python train.py --d_mlp=256 --grad_clip=1.0 --decay_fraction=1.0 --steps=3800
Each number is 128 + 24 x the weight over its row's rms, rounded and kept within 0 to 255. Layers, rows and columns count from 0. Numbers have three digits each. The size before them is the row's rms in percent of the matrix's.

# layer 19 attention query, 64x64, rms 0.177, rows 0-63, columns 0-63
099:144105163144133164071164121111078148119117128078144095141092144104122145153108161103113138130136099082148108099138136120121162135132125111157123197135132107131158142113131142134131102125112152
084:143116123112132137158135111152129168108160128103074110138133140129130144152155106083132071128132115110140157128134160120155121162142113181126152173159123161159112131099144122108086114096150161
093:114118118118115134111113107073145125093169124140145100136127174182170103142141089120136099160077131137113165119132093141148118119137136147121128117152124147112155104125149107127138136058098126
106:151165092150138118124108174109112125128119122169142094081124173124138132107105132131139143146115102179126128139101134114065114160118138125078170130113110098120135127153097143112131092092135142
107:128165083156077077126146123121172100119097139154097120137153140147124091166124110160147091128118118139123150099143089118113138130120075160106120164143115122128171126128128093106124147143125112
104:114112144095140136135141145126142091154147130099099087125109100126097080116088140113143091145139101186154188133107147122133128119127117132116122129138079149138150139123109089181119155120097118
091:144128063144127135110142168137120156155118147160144100115176143136115148113190132105149135101107126167141110124139137110133136135115164175132089141101099100127148136146160116119130146163091154
105:134121145113139148074143118091119114159139142145142120140145093167151157155129154165141162075126145140112138147163122116137078174135134133163130159162109100128102140094163116091159114127132137
107:106104081127144087159109155149130120098133131161109180149130137093147134123128141092155133143110121139095141125083123096139112098168138141153120162096115104155135116125090173131099097101109111
087:129162095164134101194138124156120156135143151113100171146123132112097109099109109151134111166147119141139163139097157157125149138142145093143104121150133067128136142115110130143121171145086116
094:122061116158152144100139130127142141118118132125084158144112163130111132089090103121172129098168127144112160090117164134148093130087149131096144143126128144123140168147160123165149098131135137
102:133119140121130081123143133092156126114116115143149082115104133103125107087151109149108107099181160143157121155168132160131115135122143099176136130138079153118076111160142132146145101146127162
104:093119125161137134137152090120064109133105130094136142090145150119137123085127117176114128099138118109119100115155141116128053129139128146152104143161124138109179130149146137116131142118117177
100:165151119077143149110159119173130111151097101136088140150134135145159120144152090144106135142138128115127120091125137189145131114149155122134108103108092154110143162091163147094148146110159113
102:123112138159128136111112180123141122126121072140154092143126091117113138118136127072157157105121141147132142145133160161122151106154134144088180148164125123109098095155130167105137136122106082
091:122115141122116160153110124111175097135110123106143144171094132138130145131127111125091131148100178105200159141147142159141128093115146114179156120138087100129117157128099116143100100110135116
101:114093106135128079137101131120128135129145127152092138111088123200167108108068154121145122122109103119091161121100130118137111109109123122155186107136131120098133139105125139108133140126077112
103:144111107098140106125142107099124170107100144166136107127149132134150155094162112108135167137128109123109110081129134155131104096115058109124129176144112097150114168151142127130171154154133139
119:141097125152146171139104116153152139120099153163114120104126166125137102139128109129135138171106103121104163135122096093123131128109125152209127118109168123130161114168097080108123128123117156
103:124127104106114133155120106081111105131116161093122100124137167122096098125099092171108147073144119156142144098065163115121135095122129115112145117097092157133110122118134136157136136117089110
102:150138143123172127173170155107124163172118108110174145154180131148130128147155173191130107144146136119123137124140159153109114109167144105108152145112134148106110093128099113130131143121110132
099:096142136115078129128144118134095115148131148125130120124096141113103114193151141115168127083099117151159108105098108170143103080104146095098141129132129156104142170123124127107095139140089120
086:144144102144153104096107119135151121210109112088121157188139157105131127104113103140122149148110121146147145129146106140123106144149138115102128107127129165112117137148118151134083120167080095
112:116144137109108100147147128158111121144128139109205163105145126085113164131163070128117121155126094104114106112131151122091134199114141126130158170138128137141130147153137133137136110107145129
092:118092125130147172095064130143145186136111154128095102127117144159121176149126135143116120126119136117142160155088136143145118110150120163165130132138110151173147118135110148107079134111132091
095:105101135123120140163142146106083112129094126153142129151135170111119108121107085151102134157144111135110144183104103157135089121156118150149169179092146124133123108179163134136128098113126141
095:150157129129097125157118114055109127163154149121103148135154148090119097119139104100146127117094074159123114177125104110184112110137141116109109142105117109116134121103122114100128089131127154
092:125109139170104162098115121100133120122111135126102113109141100154121145139128145081121127139170117109162144161144159133142188154118110110132163110145091174151137137119141134139057133109101106
101:129104121152105082114106098116162144160132141120125098145088152141130142097149138136138138118146100117109080203136120136118138138117115148157155166104155168106150131101118134143130141078110166
089:089106143120123119130143130115124106148105116111129093120118155136125165111154107157153118128108116099133156153120162131113138136095109134094117129083167103086096126139178127126158123201090094
109:122122096115127115119184120173076129119104143116150149137170097132120130137147128129155104123133197133105159122107114148121115089082125112125123107166112145124107066125120112119109155137137158
097:105115148190117124117166126114103146152116134137163132138115103114128102069133117141104081120143110128078128117159127119130131062121107140116081152122127106145100134106138112100136177112114150
097:150120142123056171130143095146127146112119112124104106088128117165137143135153100117125100152091148124114112107147114139122115127112146137105115145168165124168119135125096141094167104107166181
093:132150162113099115125126129088104133118157140129126128112120160109079137130133093147126145187101105160155116102123065166174119112156122151116128147128091117117132145101130084100136105120166116
117:105154096131132100126120139147134097117097085142089151126148117108118103113140104157122093103130136150073095067142118117133112105150166108100109110123122119095136138073164143153148148137136101
081:133128138127180138130128142128127199124105087088156127102118158128180111107120163123138090153131166146142145112121136107169120096139103110070084143129136127131130145127144143124146116156151144
094:182130146144161088102086118119139148138141115140150138110115152153150211112154136123143142100099131121121153177139136103141120172185123133140139113110146131151136153113118128115088122128121146
089:119155071130125083130124136138099127111163112120132102144130127181146135140090135066107130164080116097148094144143148096135192134113108108141127140121151154106161142146140120132127126120121150
097:130092136109094155106137150087146175110136150110124100130100128150137148131147121104173126096129133085093150127188123127115110131138127144129105157149080115105144161106146184127149126118117089
098:109093116104108161166134120166130140154121104115113142145147164148087111095119075131134085137131129139141122149138114104129130178097114106166129130186117161117145142139160130147072112143116114
088:129083148166111108139097157144108109124135176113125138145116123157125062128126106135112161141120146096126106147130104148107107113131066081121147145175132153117136146122108098115151139081123125
110:116100131131152124082089115137155120133085098117095123161119127126134159141081123126156118098168164135105085160150157149163158126167111142103148133131113123161098118136123182110130135156147111
104:121123148139127143112103133133105136152095145130127118160109083116111107106114181124119114163100085154132142132127130143081149160147132082125135131134114126151132102095116102125148120128196059
102:157132096115114127132163177123175108137140088122131120104087114170100134126084135088110132114145089149137150131099171170107132156149095123101123104122103144120107107101105133119158094109118133
104:147158115147145142124146103145157158134168113145109183135145125130128178112141111115087128138114110122112081122162152099122115122134121149139167102122144127120059097154085126139116095095127098
095:117085058150098150166157129128122151141100142155106112169126135098112129126128147126125134113110114148167131137127162138165106073129110137118097141111129094170155123131143124120105176129086116
095:089143099121166132125127059122052150067157142134134157130127103123144101117112140149139150103118110130121137160123097120143129111129161108131107125133098166126117128101152097136135081128137111
102:108141172128170150105154146118157141138132120137136126125118090160144137132177160148108116177133092110134098110169117156125181158114102147127115106160150171112161149110094124125158134153115130
103:141132164162141161136101107113135068098167159116144097133126069096134126149095106088133080116121154108128153131142117123082134125116085135117084155126113111133141119141159150149125132109142129
111:139140148096121141116116174178092110143153128120144112167143091105124130143157148120169145114109096145174096121112155133147091137099133131063164113130104153104109137141160128143122144164130125
100:145132118094146134129112124118104117113164126109102114147109111136118076130119145117188111148180149143115124114122142120144129163127119153124116184188147127132126096092168107110151171151119166
112:140101149151160118171149097160162122106157142092081147108133157162135128122096144162137076115114127116131154100093196129126153147127125166118121106101133113115137135132086117134120113116139101
098:142129152143114127107138110135115111105123105112132141147115136118113104127144135116187134139122130152069191104085126086120173111106149174108153121106131128110155145167185142140142162125137132
108:123125169107123117173142132149116127109117117101144102138119132100088107081133128134108128124187164084165160099110143118170135146181167122121165104139147146141129144142120125131108102098162140
093:180122097117144154185112138149154156104153128152064115123123128118150101125136118124124097123118153149129167123152104119104156142141131123093148133146111150117104116093110136154149094165129069
113:128161131158113081158144147100094165112124132173153095137103106103108135131134123152105108143123144150080102123120130157071140106099129119092145144172121137092137116156117113105130115167096139
095:162161124116161142137134100137139134123118132075119118142129115111101124134128109148143138181151133084126123148163125090110130154178093111136103097087132100133165126133146086182124141134138172
100:134145127117113105094119125127142125102166119099146103153164163150143131113143113110145158157124158109173098201116127118131151158162161145081125133132158116131137149123106130118155102113092083
112:114133118083071107128161131130102155137104112119133158136181089143100133106132108116134086117152130115135121112151119141117159136089116107100123103144124170110099099137129141072113183143103121
106:110098143144100124122131122077171106140132122166168140108128127158180109116119114137143157148121118137189091162115161153113127154138136097142138111111121107122092132163132131099075101155133139
091:121126108093116102145108115124131130130130133195156101123142167097127143113132056126124122141113078130119150168143110136121129103141119113073151125094158149147076148123106150138127153119119158
103:100113152179105128113080162075098136129113153108138158104118144127145148107109133112143103150107125134128126176145089095133123151081121145174129137117132131091128130118112128143104142121063143
092:119117096171116154087165140177097133101137134093143113146111165130126125124096151152106142134116145077124125129118159141138077131148150116141136080174122123115125116122151138078130158119112168
107:139149157096100112105105127095113136142154098101123127117077120098108131130137133132096161115145160137138088115154153186114111178106127082102130153142130119149112134174161150164142105137140138
# layer 19 attention key, 64x64, rms 0.188, rows 0-63, columns 0-63
095:118089134166162175110111087118118147134133142128116111156116118150086097111123113131108172122119098085164148099096131089116138117088140115162169173118124114144160107131131127138133134090099131
088:136106165131106142113149110128133131137106122141083112100115131125142102140151158102132133139145141142112165158112114128193149085134130157165144181117120171154137130142091113094100122075160113
092:119111153117157137105142133062109153125144111120133145041102092124146125155140131144096113154109131114142124150136087143165126128119110125133113099124086162133129143156125166143144085128096127
092:119154082146143112128106138103100118134135163134122135120143101123143143117113111143104138200128104178124103176153123133072114140165111130126113093120099113144155089167105118142124091120103128
097:096148127117128098125074142109158147132122119165138159135127112131103110143131147088092105125070127100092156141104075140151137117115080137115094119164087116144154131095145095109120117121126133
119:097115150115129150149143119107147095107113133112135127124117095124114132122099138178131102123133126123143138139120143151160125073119087147117078149134093094100180147118127064081102154137104126
093:152132102116146123120080163128178132152139171148111136072155145134135121066148133125113145118124124150092076098092121112106117128144167111140138113094105119128122168122125165104114131133103124
102:152109148130130126125121144082167113106128124187101168112141146161160167108137143111146165108114130121105120122137087132104107145119170104143159155120134149147138120158170178107154116147112161
100:125117099120128110166096098147112172138140118127103151126105091108160179135102124131122132121153114125107115116091124123122068127170121140121103204123118128132111129086116101133100106145102098
088:125112092099123096157105114188142124106125103065159159135110147113125113083131109171131133126154122118130138155119149139141145132144093108146090142131079133124164137115144091126135122186129127
093:125107085155133123097144139119165122133091131142102103128143160082130128112102133144145154125118117195123176104115164137154107076118146145134153121126115115133156119112147167164082103146138114
109:171135136124135119131133118093119103121142149129173092127115167127142113132163134129149113105157164172128104171129132144115111111103133092096169086111087098123103133108163122162128091140090160
098:116122132121104114134134097102113139082160115127118152101157182138106126098119122135100138157125066152143135109101135089135101129109123069144154117141137138116156142165122163136138111105117188
100:144124098094143140096184116151174118129141126155111122165153101135116107108174107111138103146140122120128138103115154146181124129110127140117142124114094118161050145139135152120148139153154095
098:099130159134141122089097170093108107147108142130131101117117095109127149171134144088148142125154125146128145124117177140083144155150159133078178146162121114113110110139145126087126137112139087
087:108084143122174179128135125150077138131165126120149130160122105082138139175150127112118173117147137141160173167132135159142127143145131125128128102122137113146127165150165115110115129125100177
106:110074110165101119122112134146080124143124097133121177129152127145121151127071157170168091142111148144102099138127129114161106094144103147142116147141099118140172106146160136116143107146138118
115:128115144078134101122106185116148116134120090177148132129123156136120131139140090114118169170105134128127133100139112129117130094149120126084172143067105143147135154119142119166153116091113102
119:149130114121139152105135142149106154115119166120129167133157142151159136166119138133109097159121091077138133155126117091153128089159099125174108118124145130156179149158104141152089103120110167
098:111119126109105108133121104078135124153121148140155113125126137149075135145109101166124143073152089160142117133108145147144155087137112140103108105073120105082117106135129087132166137161107117
094:087111121108121091141146130148163124155171103089138150121143129203112106119144132138132137136150147137112145168101135181111105124133166097128147093137160133122135083178114133126117131136104126
098:061101140132129126130107142142131129154115161143124117144109088111049122146142093158141128108142128162127067121134111163173135149089137140093140135160109133121131148124118158131144144138111113
085:107159128105128122151134134129133158102099135123140097175145127091155128098118139137132172144133136138149111130106147160156125176149151093107120078110172142141155112122130109094125134175099072
119:132149108149117104144116115120136109158159126116137133129141163071105127095165109101131124143119100097124151168135124119095128151121158155110174141080156160149125132155119117141174103068130150
095:122081130117133128075086103133118148110124149146128141147119152163157194162127120116134163171142144126123116121093149156148158123140124158128118157146148127154150172180099100117122104129138128
090:140146134119128127173121130071132134124109173122127129127125167118140163140110088145131138128093110123141162142114140095150080125176110132125195116135125168163107124172118132143106100132118165
082:143151109085173103178129137114112169153125154131117153093119098104126108120105124151133163106099099154122077149180136099159128100138133102151118155133118153097132136099099121106124131126093109
106:118088145108124180129106113109123136136142139154134114135135097131102169152133199111120143164143174113167129125141145123137171138120128124176127103146091121117145121104108119077106170121138149
099:118126158175097115116143107108127180158129184123133106117139159137134169140116163144157161143105117103129081137129086123093152130135133100130132117110100157129127141142147117147093110068141104
091:128097140184126107112084179137141104145109131134179121117176173107131134124127113160135152121122114104104146131115154109113139114094113144083134120126129168151090101157115136084128116148108097
104:098147125086103126155159181148138125112105121129108135090156136106112146119144084146125100129131129157123112153059127132136128122095131098143124139137136147104109109109128101135137190144137191
090:118126158117136095123135113136106135105091155121185181076128120128124129071129111110120103150139131145108168103116119092088131085090130106114144136124134120126127125102136119143138162116080089
102:166146113128120188139110094117160116115125138117084122058124105152157075133090149149130127163146143125125095097140137148121156135118111131114125123109151118143110163138134181133127138102156155
095:138142141124129143170149121063106114116126132117138116099114165191135123110094123117107097134077096129163174127107064137119095127131109138103149136108118144133112138128097097146112125114129101
121:123164097113134121129142167147123094110083068147119145119119138120121133112131133159128086108149138125096139083150120156138120140086129118125155122118130149125101092084158134169173166151099106
086:166134131085137155123106160107151159122117078115155098107122141132151145092122128140087089133138150170139123115096137123149093097156106136108109131135121132124107084135094095150098120146104182
100:150088160112151111094118085085140108140119168140094112156144135162168161108139158118129158149090137121095162127137115139117101143142168124133127081094141129126159141115139111111137111139179147
083:154156148110136089162078117125157113129173113075110120126154108125130142122152150089149116143109143112090142142182146076103150152144105119132104119143118157094147156124127117157142101109112145
103:103101133165138183119087142080140178089146133119142131111147126181140169146095165116145153110104124132117103127143177117129108160100131161101151140128115115126136162114146154130133129153113132
098:104091133153098130147093141190131126105122096144123122145130135107136163144107123144131110124137131129185152125147098119111109147092098118133148162137117160129175138157145132146091070123176142
088:104099083116160095150104145138142131107182127087145158164122156096141100124119130131129138118140142082145121157145077141129129104136117138073124123159119156126115184142110126138157106108122155
111:122129151113136144084094153124157084147085076177114138147107119113142179124111118135154166165122104123117118125139131119099169161146132182096151119135130124145093116153136138101149125152129129
103:100132135102164159122107088162135087126115127149151125178107125159123130121109172146098119120125125110166149134130135153116150117158145106142100134180109145141168102125127116093095159123119069
096:137132105120132108136171128124158148133138078099110102141133133163110123179103126119122201118146113125132151137115116127134122150160110119087077105120082110125115087098119145101153134136155093
093:151157148116175121105168117139105143154142131121141167116135103125144178131087137113156148140107130083146110116150110133118123106132120131200128136068156090133137130115115155106112145088137143
102:109105113122076140179104172146128121116116134145117114153126121094122151147121123131158127137142116104082112127094168115169078096101132100125096154114137119123101115152153094095093130125111086
094:139139130131151113134143092098080127112074144135116136140097130130141126121146144109124113071121114099108099134076112116153141152125113105188085169190099140127120122103143106129124141140133141
103:121133163141163156118127156121184130123163111117134099095136122146132140133143159126117129150164119139148109125190101124136193133156127125137122101124135150092115163092099152097104139088096112
100:092157146128143116121056109096153127149157149116157115146136093130140093146138103126095109101113115114085129115126141119091134119079097128117131183164118123134128106133127134135144117135192108
111:117146134129123153133136164122111125178133104090123106152134094122088122170140107098127107104099119141173107115132129165142110111148152126113131069149118132074125136157166132153086158143111097
104:145109167119136154135142143096127103144140129128081135127087092149129076161132157118112104089166104130147112167150130116128155116133134121109126144170118133117148083125134071155174153146136155
114:123122141143158116177165091136144143118130104123115156171136160141105124156133103176113110155103120121136139106106143122166162107151111132133099133084141108139137068160098125146108108177152129
109:125127145120147129136153153104143144160106150083080137150146104154121159091136142146135098080122116163094152125085160098132158098130122106124152119154132140155137122166138133177144149151108085
106:104118154126112137121134099144090111085089099075131138134112106121125109125132129138125138141134146122157125130109126113155160121148151121133181109098124207162118094174080134111140102142144128
106:179132095178135151139157094151129141091113123118121139143137106131185103148091147127092078131106172126145149140116130135134158121125113133151109150147108120102129081129097111085128127163108109
108:119135116147117063146130123121113122110155153143172118097105123131110120101098104130106111101131147152105100116118109133083122111134128145078135141122104151060127139152125180128151140146072127
094:121106165130156116128127121184119094118133138123144088129138131137135120139144092123082124114121109046116165135133148069117144123101115094129112111132155108138141126137112080153124153094105153
100:153154115146128139112126140093126105162128110107161158156138126136131154127149150111168106124091130108141110169112123124115150149181095112069181115081144168132122146129137122115167100113117150
111:132147139129069119122132163150063144123123110133139089111154103076079136103117155129138137131149136136157141120135144156127171133109116137091107174142123150126100127120127150110093182110134130
100:119136129146079093104136111131176115146114134158144131114189157124119109108148128100117154147139126136155111206149114147116128149144141086124102118127117095130090130158116133168109115155146161
089:156187098140149130139124129158097119110101170114116093100165128094150118102123110147148134125109082134154143150121116122115108090111160099083125129078109124099099143121094121138112161111128097
104:066112136134108099127106120076120147134117174115109120139131153129128122090114182121119097136141117143134113171122116146114093116079126153162133108129136110103187126118107119098098105133107164
093:117129158151128129131136146136108137146121145086107132119109141146106145141116090180148158155167147084121123141144143135172122139107123077119105097173097158118124139153146141111141162131101194
104:142136125134126125122119111103136101124149115121120104095081129100153127153105078128124146082134147138168094142185133130083099151164129150104158115131161129161096140129174163145118139118088141
# layer 19 attention value, 64x64, rms 0.193, rows 0-42, columns 0-63
100:117078167127156139101179111130116160112117113166120156140127134119155129152122149169098122141123118086143151088144158145087095135171105147130104120139121074102109135091153125110112141149116123
100:139157116100088104149144137162165134139091136120129136114126122138104128212116125147127149096119121149161178130139138152116160150074132156155117141147130111107113121128152076135111101136103124
117:121128099119109111110113092112121157143112135126103157125117104141130120130152108166104110114146120096186159135138093171120113127065122136143126137187133145103111118112195084120134121119130107
107:163145155088104106135123093135139138114084105118119144114108152151103127153113139127124115123125130142109166152101143150099119172070133137139137128159110134103128162093187091165147161128101150
106:135162140125138154122116091150142145079111148130120121118128117111102101097100179147153118116108070157127120136173149144158121075087114120106095159101157127114125107092143149132131131128113091
095:107143108100128131112085132124129111153129090174136122136148098127174181105147148083101135122143119138127135132095141097161121100111123106122147100085139203151119106144115132130149105108129158
103:075135091133144160138115141129141098093121146118120083086102120091168126069103120164101171145091130167113123113123169146139131138114148159112155145149139113143116145125160122110146133123144149
107:164138141132176102151119091154115132109145151150103114131196123123123121139109117124131111132165150170164134114119087142138129119093114129165118131127102166090109158124144159137137149081088104
103:119141129151182161117124130144128146093131138156134105180131110124089127113175100102141104120150128128131141122153149140080110102202130132141092138142140130101170128165140098156104131139111139
101:136104116110104141143103152150126144091139144111155191118116115157121140138155165149104171112087080112112133167122112095170139145106137156138149112153155091130107114107145089128123161152134137
087:132101155170130113146137111160117120084153054140138127085090093135146121111133120162103140143124130156105129108144161088102132156136129159129119147136099112119132126116130161087080144137138093
104:194126171116135112133128127137157094098145151133145123179153108099113116132130164166134166161155107138104141098078136158136115122137131149152165168175155138124121116133120148131128104135118150
117:115131141098095132101138100162134117132115144137157084102126101087140125161117127148146171141155103124101149122152112132144129125100181158110121135124070193154145142105141111123166136130093131
114:126132114091174090128188152117123120153119139110103138114130187094114148136136132102176120123133126117122120134150075128120175168127111154116145139138129141094153132088092137122160131160146149
091:122117148095148113135141134115128110160111101064097147107143144117129144102167145122139133104133113124106149092141091137125144153138145089115122166112162142112205131157122123086163134163120133
100:109115097061108159105140095080134112114176135134171170096115089142171095120109118128110126115118104098122121099109132134138146121133146126141105117175117138135132158133123090106129124164120100
114:130101130110151115139128157125156113100144101104126137110087170128091126102087156150145129105110136099123130167135132128119156135129122152107097123136180149176115105059140114083096129129098122
100:087123124116083161096108159123121151085217106119133113147098125095177141126124103150156120143126102126123151105118160123110161145152144111156128118106096110103135106112146111132119141122131143
106:159120094162164130128115137112144115149112082110180135112120127163103155081121094139119137128152136139199131118144116139149143103159145167154156086146110118121124117085120137089114132141135117
100:147096144157150153087133142136122125139126156164146161113147137117136109114128134130088112105123110107114141115072137098150113168132115113145146112161147048096102119081114125106103123155113102
107:128190117129088148165125147137128095125113124113160104114115125149113124127123158097148123118171133094067135106121117116141103131121102146095104124105127097147122144148107108083061136156136151
109:089119142123142131132139121129119145148151084126148115146157130163128127089056119139104127100120107086149174148109078168128170099107155163122124087146155133111115118144156131148137125142120149
118:141115100131153157122150155113147133143098115153134077170132130132129087088143087105160130133112150139119110096130119140090122125168122144161155169115101159075130100165098106146155133151112124
111:147110130149087124160130106149173146143120168163154106110123105122129121130134124092163110131083134089171158160151114114166098104099116125090068119138113118132138142106153133142109130171132129
103:147126143147109116175104129132098148136112171144130111112126112084125103106164160103161092158110105121101145114109173164125111143141122120111160157131113166137115188150086137106136114121111097
102:155108111136122156121142123134145124131115136153124180172154134119114099126143155138115104131103130103159119104108140126131099149102134147099078130124072134114165151138117143073133117085059116
105:135157116130163135168120127128140141113153090085096119122105127128149130153113098134126150140082142120128082168118124123128156178103110163153131142124116126156090147108100191097144155109094121
106:184155108126159134147137099134138131117125111109118098121087091172099152124172144154137097119102141166146085141140117129137134151105115126140152151116159094126131098165175100121122098140107091
114:149092166130160133114139114117143173111133123140129156081087148129093146154150148149126111136130160168125133122122125104155152164128082113144090148119121109132101110133192159113087121114106153
100:128162120173133145136133127127133183104109121143098125130117129100109119121130124130127187155145135131116104191107129135155136150095151075132083163137148102090136187120121112107145123146130112
097:133126110095137122089200126139109137177135138133116166136140139145089140098140118120109138153108163136145134120122098145111116099088125066134112142140132125097149113162086158139109090131119092
099:153072110118145109064124148156139108168123163118135126137119146137105132109107141116114105114114117153119080170139135104131114126132122122161126093094153147123108168072140158124110152150112168
093:182151110122132173139111119131155145109138115116167053115090130100129115138173134073137154146146122131105134157146128112094097149139164145143103149127113116146158159157111119153108134123120127
095:115124141129177125104158140075118113108140086083122089095119132125108149119107114131151140144161104127111126122110112163124126108181158119171143152121136117124133086142107128093190113140095122
099:126093113141114061093156188163104136108108134120107123135136148119134113105121144102093129146109114101142110128139119132132110155136143152175165099124086136127063139146122139112141153110150100
107:137101162137130137098126104138124103091120119150145153128089121168150091124113129143075136114130138166136136120103122141160088122110134123101114139123133100126161103113130162089149137059069132
104:103116137147154125134125146145143096114112136122141177158128121154149135140106134123104101118133131102149114121153095156116143114168135167152113101101078133142151168125120130123076192176148165
098:134125133109094096152150144132100140161130107116108064137123126098126124059136183113123098127135102112076159156121147144134134075138155110132112108143145127145138128151111119130140083129149107
101:090090117121166164145113162125110119140136144149130134142168124096136126143133118159144099154099133108079146122141167155132148122180095112145131121165128149140128139105113141186167139154083132
083:127111106144146121155116150137138138104148131141154149091098109126087086143113149169119162134106161126133139134124113128102161116082178123110113175153194102126138138122129108127087094126136096
099:129112140091106151158131072151155108078170127158152106094142139118132132106131126136130147092107143126163193159128141122143090135135114094130173129145130139143085114144161140097112142137136114
085:077138127145097140124159166148127153128138120153143092118100125106110110105102132090144166118138165100086140124131073143134121145162099131113123155079135168106112137114108125152114149131107180
081:146169149159103102150159133115152124100149139132119141117095138111113150108125167170187158170149154150137128129106144158131102129077121144117160127144113093157134123110180151134120121135170130
# layer 19 attention output (transposed), 64x64, rms 0.163, rows 0-42, columns 0-63
107:149140111107145116134087162137098128159157135101117118098138157143143139102124147085167148090121135129141133109125126099132111130102138108031163128090116121138136121142151140136141108121123075
095:168106132128115167150159122087086141131088115129096125127164113127122137111145141141159148172116100117134123074134133117159060158118127160114141181116142093150157152121135143113132126116131115
112:131127136107181141143150144141154108131106126121080099124144084120130150136094126067126141148141102177128122055138133114111121136125146151123123167120138136140116147158099148105098127092169119
118:120154121136141129128130148112104133140121128130094142106107137149145185107104140121139166124128104122116108082153139106082107158152105152163136184112189108150149165126131145122111073137139151
105:122104130135120167111129099130115130107114152122109136154124144122128132168052074108132153140105112125160160123092115134159149156138111103114166129119150154125079152148115145170088094119139145
113:122138108094126142160126162140144126097141120163165150158129113135174129156139104160114122100132124138109134136066133159124134125126110121112082154146090100116111083120107139083122176175136136
101:146130144089115092121088120104124126149117192163046139139130156155099136142137096130107134112128151114132127128144121141098107125121138109160103100099097136182148157105107120143119109135115136
104:118109110137147136143157109168143127138105127105130112189090108095157140124115105109145087081128107087140058114151130127127123155132132153121130134146143132099098127098141144166141147132181116
102:136129100127148096107100104116094123119142146068164129166137080138151151099144134121154071165155173117112120117148116099152119144115121122125112130190091129129091130134124145152133129112103119
098:137164144148110098119149105097118165163126125162143130127154156146122101149102126119140128176094113168141122091101161161097139114126114101088129146127135128148147171115072124125120110107087096
089:115134086151111091129134137110113084168112176149114151082148124084113094111166137109141126097134137090136127092128115163081106134123098123102152092120131103131109131154138151149115129110170140
104:083116117137106109112111124111110153118160128122104131120093081142120121109174122111165113081127160192150131144130183138137112168098107116125139150132168114143110157093155122143130135134128097
115:130107112100134145141135102140133153099153116142088131168068099128109093162151141122121149085136141104177146085121085101105118121124087109162149115097142092123138106118112113132107149136106108
115:134126110099104131181153126106115151115117133087152085137085128112134108126113122152119108140137113123145108162120122123133122107133165161131129166086115143087155151182169114118140072095101143
099:136096137105119104145147170120151125112132119134155121119105142127079155102148132170108095187120113133140159122115143076117153163099128118151143122086103085107109130180155117116149118111106145
103:132154145105122137146136126092132137130150143189149082135104115134117172130155136084107150133111138140109137091149114147106102077138108134111143095102134158102139140137098131173133162110170085
108:118127112117135114133131112104122128139140141171106143129142175130161111136138094139134167154120109176134166137175147120103081129156172135119132124121131115121142182164146161162117136092093175
104:147131137116185113144128117106135120156092162104166129097111140107126121136159141086107138093140166131122177126084099115123103107110120113165123123123094146134151141090116109186146123156095138
110:127148165145117093126163143156130076156159121129099115117120101124114102175170118114115118099127111137132139107138095175134138114133169125097117126136084117124139147152193139152113167104107114
104:121151148115069098110133116097112096163143118137160120122143148145145127072128120100134179127134123129086118120087166129137150107123149114079158151104113152160088128122150125120165102103137136
113:163144129142100135093148118106084115068129146157161157097162122143152101137170124133099116140095113143148121165133082117116138105120114088133121143141109139137131104158116138159163089114150161
100:162138122079104163154108167095176126172144126152122123129113126128154136157144127104106147132127126151136116141162126116140163164160133157108184134187092137157138155126158122112102129124119116
115:122131138106135132162126113094094081121149162099151142148115084150112136132090195152129134111125134114129092150151128120159127149117154178150078093143128130132119155155126077150132143137134113
109:125140147135116136130116077122147164104175092125137131123152153126146110119122116135103118145138104092195167118143105130158127123158093167078143133135141168178150142156109127130119128105162141
102:143113135136113161086113128159122111131129102096123106124105149174139143103104138109130135095168136112144110143076135117157149106101078132158091131131164099109134139158100134161125138107147192
101:106116121143104118157144100113155139119125088113091154108143134167102108121073137095141117126108135095084126126142125097138111158113096116090137148121130142133145091173141121151186162125164157
105:140130109129088152156143103136141108153116154145112148100127124064112113129073142183131106108120121165091131107164139126126073097141130102119113143145141136111156119124167101165117135131155159
110:102147155117119115110165140152088127135111178094119158134161110121081103120114107188160150151115166131122156080133131109129138159112168106121115141173144104125125160126127134106142163127148138
123:114167110145152058113101141112138104135087124101157112134146154103151139107113081141132155123076093149137132128137088118093125183106120144104154139113168143135125151110151109132143119139119144
098:119120122172118106121114124148122146097146176123128159106120128107094149118093099146126092128113088115085113109107146105152144104126121155158169125141146124183122117100125108144119143058122163
102:112137136140154139151127109109118137097062135130172098126151118139134125141105118132140134121107130118129114127143169123151167188137123137125109130114114128124124080147175129070103178089171123
104:102161134153124072156141095138121137133126114156146084093114186138161151128089096171104158093124137125138109115134119132155121159123182092141147128128152120142103117134114135118101146134114090
093:095099116162129097133152120160151153137169129128113172126150125105143096135107112131121144085118114125121112122085162119133160124082102076143104134154149083100097129098129133092104149095120107
095:123112118101124148126112120125160181131118054171097144133142127136145133109083102153124126141142124143124097117167135125152131090133102129114094135062160081128128129141130121135156112147159149
110:122137158112130176107131147138108150080099118095151130137091115119076097119133125163117068076137148138131137097129143130143137124103124104174099159165165144102165137111141120138110133129141125
106:093126107166133145114100116141144132152167122142096108123098188135139189111158170153125149120140092137115126108178094165101125101143155136137130114139149131140128132127108083162117103129153126
103:124117142129121140112092122129149159097112160131110126120162103112101128147146116112142149172100137125134144117145130132082113150106116130081137140150169199152102136131100124150183097077138113
096:118161113152146139115127133121154122102105112115113127124133159159130121134121104103190137046132141176161075131124151128154109103114162140162109129095130117114112119101154155131111135141086123
098:163135139137121185121169115128170131117122101123112144147138094136151132134141105105101141159105122173142143130157130136073102132134153168096125147113115144184143103120175133092117151101144106
091:132145136122082127104127125141083094159132158129111144099134136139184134115156097136106127112140114098101082158142110108142134136113155131113098167114103112133105147196120129119159149111075125
098:124117074121135128162152125130129123122095128103163111108130145075123120111127141139114092143168097132091086128141164146123138145167145134165150109106102174116169145129142090139161097114096111
081:119169111090173139114161110107083115130137152123083171097155086098143129134125169123133108104124118129123113117130149091101093119112129138137149169132146100171129141110096123151123140125132072
093:115119109143113091131105123114102128147116130153177165110120143111129155172126131142084122088064107139116156118128119113147149133143126162140083127064102121083113090116107100139131132119114117